Part of a small language model's weights.
Size: 21 layers, width 128, 4 heads of 32, MLP 512 GELU, vocabulary 8192, 6.26M parameters.
Each number is 128 + 32 x the weight over the matrix's rms, rounded and kept within 0 to 255. Layers, rows and columns count from 0. Numbers have three digits each.

# layer 16 MLP up, 512x128, rms 0.154, rows 40-65, columns 0-127
063132149172100099094151103160149125117106102149136160088141158139112119133119142140140106130074112085169124077129111094160095153097127135162147164135170156119191119098051093184167066132102198152081129139176156124149158130171122080174070083135130158109181096098058192144113120136129151139188123104117105151091102141172192130107141150126064133124106128191183119079163129043117164123100
112112100129077114140165170144132157123114150135153122124064151120097150130083140094167151127152128127150082171116121137228147122076147115184069113186151102101135106053106149149120104144152107127125053146165092203083152119085100138154188138158104105086088133084176189141139181111115138149098138067155102130123129139147131097078101180162133135194111151104137194123090095149116116106114
145144198097155140126147079067163127135160116134122133114130095136146190170213104126189164194130084105132132121073126133143098127075082117149114173127147078161142103123043106140094096174099198148130157166105178132060113101187125162094106133163147110113114143057118112110121115177137122170075137140113090105131134133073168125151173113145126106177141100191106131109125149110157119127200
134181189096067112136152168162138160017091124176090117110122142094186141135163120151121115155097161138161113078095081063083179127087082149091040102179107121083167167137125109203069146120204111110117085138133152154085134132160136058183125126128147184127138193117141087076119145127159138109127094133069119177061133099104167117121138106128103110112116148147134133088116125098108151105211
115121154128142071107114129129103121087148131098102132057081128124128167141100129087183133136091086081121167133157132132118130115115131121081096025107119101040107099125131161172149183184120138125116142115126148085149129136138129118097064126177094134163111106062167115152126119058110077132121174094054062091158084150091178131126152173118142151124101063081114125109109145185109088122054
092156120136122107199134084105132053140068162132103093099193132119077098156135126166118179187111162126197170119142109134127141181128162149155142171171117100116140115156154130111112132176179143105118124175126080160141141116111124104092098172159083189127135146152124129135138110104134122173171139115046136100186164064080127181156057160101093079123136110127153039159100133160170202088146
140150153105078164167138045130195141121129133098088103084151165103150196142134114139134154139120140087029162166133109127123128134092124122153137123135135092116149134142121156130116111071110058112145081126115132143081082160130169112124156128098093186126084112104084119155109174152129118134109159088128099130145151148155176118113128208113112130152094108080080142160125137082178105095136
156134181080127149108124060158135134141180131104124162151150075134140141093112134141102110176132125155074177148121169094130140147136108219145123088180142124106138178094140095165114184114155081105134114156099117142118136161190138179039074063121136125109099148083079178127133108125118167123105133128140177102110104083132173094068140174119131132104166115108154130159112127112174154154097
125106094152122163100160106130157097119085089110124152110112145128143137113097156114104118117127119154140130134150070116094151091131149115129137075176138047133171123159103174197139089104132125201103146123102116101123167111118115126143168119082118158143063159136137044174120122187129161146098158148077076112132098112073158184162094130130152172154158154158095108109103127160172133167091
137162123152158121121141103156122067117113178143170090094139109113152127106088194193110147077154083112082107110135114118072114117150146140151185061141095078185128252117087065072184128151166162114138068127116159130101115099167109113146116044113067125155120125139109128085116153125175139148139162122092128094100175125151083170112185087164133138135171152132107163140168139060132137121149
105149103136133152151154144157146144098170154119167127109142101071110153103032151097077097118169109074126166061090110119119162119133129160129074064126188186145125082140169114117125086139151095131106142120113131129121109140143087115167130137116100103163064092165129148177129110083081122108155218147102074109165165102061183073128149154151154136126133085122172127086101101130139117134140
113081176114137146126160156160098131112174163145146127150080143142149191117238119124134140126147163159108126138151114142149138078214119223152146149127073125076178115130071098168119071102141131185094167106073089120173112101159113126127110090126144135187116166154091100138151127115108117114153155121112085055112093099111108101079173194123137127202104166132127169127168195063072117164164
128128134074138147118139178152133149141128164131139141148136119163184110095131137080123138120062097086107209104075058150091091166136094129101167112197100133132147102120149119159124157186175120156146089121161145149069162090086122174074114133077150096141112096098150124189157138173070200085090152195142065031168108096104098203127156130132133071103164144218134122115090155116115174156125
159171111088097141149088137197120152162113102114134160125118106107173128134143136088115156138130172130126204159162086092115109039121073164108096119172139092134101100132200141131077104088160112117094097161106114133152159162138117105154172175178147091125115109126108098110107197108129129145097121098118135164130160120119064140118135172106137126144153104154125099071115109110158085144182
119110142144122143167157101175141121142099111102062167154126161083109166152184173109138121131095124126127107206151141091163115161115120066113081123172154149152132088122110093128103155160102110103139215191132127134145103094067105089204108100129109099199141142161143106159123165185159096148159126139152123130110152152156155179081136211056146144153105158109120112109124192146095079172171
137117067141157150074179090106105103143139112172130129109115023119140163168158159102134121136146073088099138115118154096123090130106093120110103123131115130152107132080168153157139180147193089124111119160144128086128109106092111177127131104094118140113184156054168117141134112195162103172164089168103082081133132138156203157108161086162088133098083106145126142137162068170119129216101
104139201110180139091150132161099156147126090146063099102168121114149127133184139173121112118127120132096145125152131163142143076133166092180107150139141127087142129096123115200132063128186195145091118177166104101124153089185142102136057182129092112133152135158167179067128124102125160160130128079094082113145069114102154117098097043213158099130094103108041128123131112125198138107167
152091139140071104108151164133144115198103137087081163158136153091148113150098069142063100190124142187117116148133103111193060108114125168113132131130119154132173129145129150154126124147146144117114178119153106149184158094160064113122106105114162032144114189144083080085146142058167161131145089117121134125106137151102129111111157126142131142127169207099146126094214099122120104136135
168139097173163102170180121066174094169129149139122115099072142116130130072111085091150166162185112100193124099143081144102102101161088093143089172165150108174143159099199108085121082169132111146115132081181121161074153127119082112122187119119162124156175105152094136139160165102143068088119103126142121084123133156080142116134117144138107126158137070110124125053198163129138136103158
192174164138127102168159095155176169114174101103088112076092096116102160112110088134110073161180140140156121109189099121142133132073153192090086153091122133151086145110108113128113047132122122184162117147128110141133187132113133091065122120140070131135124125173139111086157157097099144108118133196138134145164134128119126137066112100173124126123135165108125155115107123150145116119128
122128091095119147108150157101183129152156051132158148106130114095123074101173182136073090161152093185117168154064127145130106122108157167160092177099062124139158103194085077150113128123103121189105142115163175097051135147052108137177181155109131150165089122130091173132110135153149192148150138097106123147103107149100188131144157093086045120134168112153126125185133082091187116130144
122110146142173128152094139119101131168144160033161162100125130110171146059191185130160108104111151106110179134142172173129159122147090149142094126132160104128111202212113153084093169126110122105127103123103137151097176147128107168157110092124179122123169135162133157124162118126141079101121091114115072106166066077105155129095178134135084099144200108059116111115100152174182114099130
148111159131162166105082208141082095152122134153138150171149096087133115119101078151145201099152120100110160083147104126120171142131125126091120172146138042171179174087144099131122141144134147141107121187148087107118148140150147053139158125092104157102178083147143154102178144140177094156144124131127145114129104091088106149107151089104110131151169198187120111180088163165138136113191
091172100095089113179137114109141086114122106154098161159164153083104068137102080176109163161122121125167123137116119169086198137176145113148176173153105172167118139165143113119172195133137158181138109119137098132108116190088103127134095089091101116148118082111084068204120063078168128127180147106074135104138108156113206064139155114157099119090096109084093140169068111140120145115108
132147162096182173185110091133194141108183138073093125143167140128131179096158164124123166139079124181089162151191159125155114131133085136134121184188150089160136083162147075107143106113122145155145172112137154180115172135085176125151118092073061121171142118109127188147073126103138121132147166150146210115087112121114159133105197197108139105088120158106109135137154122154169097153095
133149132135126164103117114145125145150159136099160163136116127136137177119154077118131151084066159150134135140078145153124077069116150163088195103109116142148097098155160131163110136070116193116077185155166110155144154053082073126163141130128096128182095074130151121135216166156156172100124141112141083053115164047134071098120057169132122115090119177116097068143030120060112111168175
# layer 16 MLP down (transposed), 512x128, rms 0.156, rows 40-64, columns 0-127
168133084178142171143113169190203142125100097118119201111180144176066136155168122116127127096122151126184108075138173090134127156202113127119153120118171196129147131138140091105164122117090154140150120152081108118140146130164179132135099078134112102090123101168088133131101109104105078152144221141125146192151128104098105090133100147104062195111126186160068158135148117130159095132061
085085101132129036136077054116167102145143120080144131144131159188144119082103057103153145109118116144133125130083163143103051142187100084118177115120095145152130138156151075122126197180071137140110122146070144138162196113226115059129121134112179111148145115138116129138139072127093190046096090117113134107169157108151143166198168168164142141101118167124126131169150149113111131141153
108111104144115161174086141146103125197141090172114087122086100172129093183084049144128180146193112119136131135142188125159076150111152140133143158132076144145113073169111163120158077127163146117093149131069155065149093149128189121109126182154151145151138110218068124144158166153143134097185154161167161157119102133111115105148146139124115098095110185107076158153156036123105141158128
124094179101107170154119185112125091164127104111091179148154104165097180116056144154092106102109145120234155113170182179107109155107155115165125225071092103176098097095154181143121134111093099133108112157160109136146077129090171099157107169151169138081163166131143183146118119123082141054160100172126171098141033107116096125075126097160082185152158176153125151242052103123138137176106
088171107207144110094164107114137097112143096136116155089073121101090195139154124182124151149150143095164144127129142131167127130133141152110122157085154143083100163096135143090126156138170116077139100183071133105108067195159133073068115109127152184183134124142142107153127131123145143113103118104077136100104139138154121137077130113131087124110143079087105116084091130139166153098131
135129142125148130107038167086134191187086122187119140127099094099148110149133111124102158188160175135158109141124105127052153173125133099155172131140214140088074137128142103053106132113096102164146143175142126110112197092134094164113138065151136153132150125132187073174139120114136195104144137154086114153147201067136160115067071195181133098080145146147075156156128132156121135117100
137096119113122080104143147132130147119135135172183178042101094152059124162098068158075094111063150154177138102101130111139113109110111152099061119099168103119092122093132155131156139129100183143155141179156164100163152125145125153162137114134157068130162169208123110117122096134137127135130125126180123155076128182111169122125138108123120157148127134121119164101151151135100166145170
069091093141144107112067106099090102170133132079153107137153167112107105214113063131127145130108115126141130111138105127110170142132098080154136135140186115124148200126108140150134165093135120129140157150084117140161128157126084163092148126127144126129183185152132140160113115084200142145123095138059131145139154123158086123124140117148103059114075152084127131162108114154135134173109
143134172185171188113125170101090168146116120099147117147143102062117205116170115152098094125175108110091125090113132159174121153134106148166123170130109152111124121052190105103150131167103141120126160134151122145050150134142118151170080154130141156097137102108120148115137150133130067154119092115176103112107151142178087096107101132117080069158160087161158177131099112149155136174137
161096140090087137082117088060150161087104114101082195101089117108126161106168082164143147183120124129077123116202125160123085134136100108105161124107158168118189107127144158166055150121160187093102147085193159138096014147112119103120148128094119056166065120072119092161125116118121078129111153111195111098109098102106135109116080130081153141107119170126143153073091106197173167117120
130127127131118138129166122128105095078159076111141117123148157078103127097060178121098089095120135179099089110198100134063081111168074092084108161058171156092132153169152123141149188153121105108092155142130162097057147099140155186133127128137094132131126169147138120138077097181110157095166128143136221086136086097134146108184139120118179117156128204136110095107073099183124124136141
148081157072091130087119137056157089145154129130126126136139113142125120153133169152121173167152131110086110153129147162130184143109144110125156148132138155116152110142146163144081103126164131101084116156123120139134000121157102124145075153104085140113135116126058099122114180096101176117124110081087077126145105095102150089164163124149116180134150141147135117151060149108130126135086
153082101080106174046122148115121128123099112062064154124102192078142217101146087134122147122117144131118081157090162143043180178168127082162174147107093152077141144123084131041182101189137091107092149086066143111137192072087139123083126136141104120120102095138086123152194141206137170133139087111104167120071122136071058161098127117074089115096150158138085109158167124147160123109132
151127141122175151123106144145116089120117116127165113138132104122142165090096135141114143144173088087164079172092093086126096196103133154108182130054086137156162119112091088092154097102091191157128133090111136136073136105112162100118089143119122130151219128115162114169132135126044105105130152160144115174137114099085103165140082097195159146139115158116069155132098085201113150158114
127132096128121130089109146082177133146130100149149134153127171124162125115138158130131092140110141158213122128152150146134137105179117172123179120134110124110154103068095078089106127123134151180051128124102138129149000113092102122134143127129133105147119119139168143140143128097106144100117107110118158132134184137162145110148096081145147134122127102152123131145116157159142156145158
096137121118108129144156121150165131155158095104158160161143211087148119126177145145152186140079166118117121110107116167135172139096129162151105112105086128140143114169126146126116149101133152114087155154116156170154032104114085132131184141124191155114116087121094155144117098129110123099101121118155155134099126127091125037169101106120102145176100159115073094096094170113118126100095
079127135192128100105097071135116158143196113083116116137074101135070110129074068117118143074185078072109118222161146179073198131186104121172110102107137146115153170198106179082110111153146157130165114156080126148083139200121169120046183133067090120093183151107063130166119104088130123081143155105130145140089132226197096131125196094131107147074100112144116069085090171079133121129130
098190132064146180163132103207127152138124127115196090125131103197100117136190101162144117086141168101171126107145128149094149165145151150190100180197144116143121049046141094112137182129052128159119150126143112176115126146145163154148113136163121178075115143132187137146121106162107120052155143090148107165101113167146190126130097164129147122104153098164140129133085157168096176141162
109133149181066121136119110088111135156148118142134156164191159130141118077155149157143104089106151127127107166167120096181148054173210126132166036107122151146060109177093071086150156150105092078104120164104204118166096106095120179174086213088131101054114152129103135137086108133086135143117132084160170113126085123157065207083149111160093153128109152100114150175100152154119064132109
138124074101146103137111168150068135091135118134089101125147113151084115121145154116170093124130117129107147161116113155126127117162106146161161112110129098104155164142139124086109137162131129126120101126122139082124158149183072116114147082156175152149133131194093107097130130150166106088128158129137158110155137157210206109091125102121073137137127140093106152132171171122054174132143
160128179152122132140141096054114148147121127138152139127101141149049202121027141154123133105127118133120147098110119183141091139134087156152135071139117171109086108086158139060093182058115151120014082139101077160197188147135124126114135119225144135156126148146128166164136080212143131122154088161136142178177044056111139153057064123168145110160130142187130152104165085129169151120071
103138120103162090149190120184119099085132130103133071098155112128093138108207102133166152136119177100086133184136118133178220144189174146098133077087152081133064128100071138102117085068136150115163117120178094155076166114165167196136144119140104070146147154205178134060103149110136075088113091141093086118141154100115125132184166087127086121088119160128097153088144090133149131149103
118117098207167088084118139083177090117123135146162169133158094138141138135092150176119082133140092132136125149132083098153116179184151140088128154147093200132148160097136140099145088115106130125174146118158212118149143095130108078113101117091153053204129171110114132132139116099150054130126116105127131127168156132133118099124069138151127144136120086101150094118133160125137143102089
177125105175103090130099143141109126196138142101129199163089208126118133087071111117157124140099115102137165152184138154212140135162104151092106179101160093109186182074179091149135140171153138124144082154100156144070091179163118109150154110087147152163182131101157080148108087139159105066080172188103074150077153122112095113094130131088120107134131168101097137074111135120136083161140
117119076167078135085153117169087074108105121157144179130175085116151070136170126112072125159174138112097147108105086182109165135170131072117134142135130163143159127057131142147126141104134068136124119082106129199177195169117084128098098112146147144124124135149086157173143156132065171080090104155190138133149107143172098168138097062140119132148150157168145123130080134152166153087135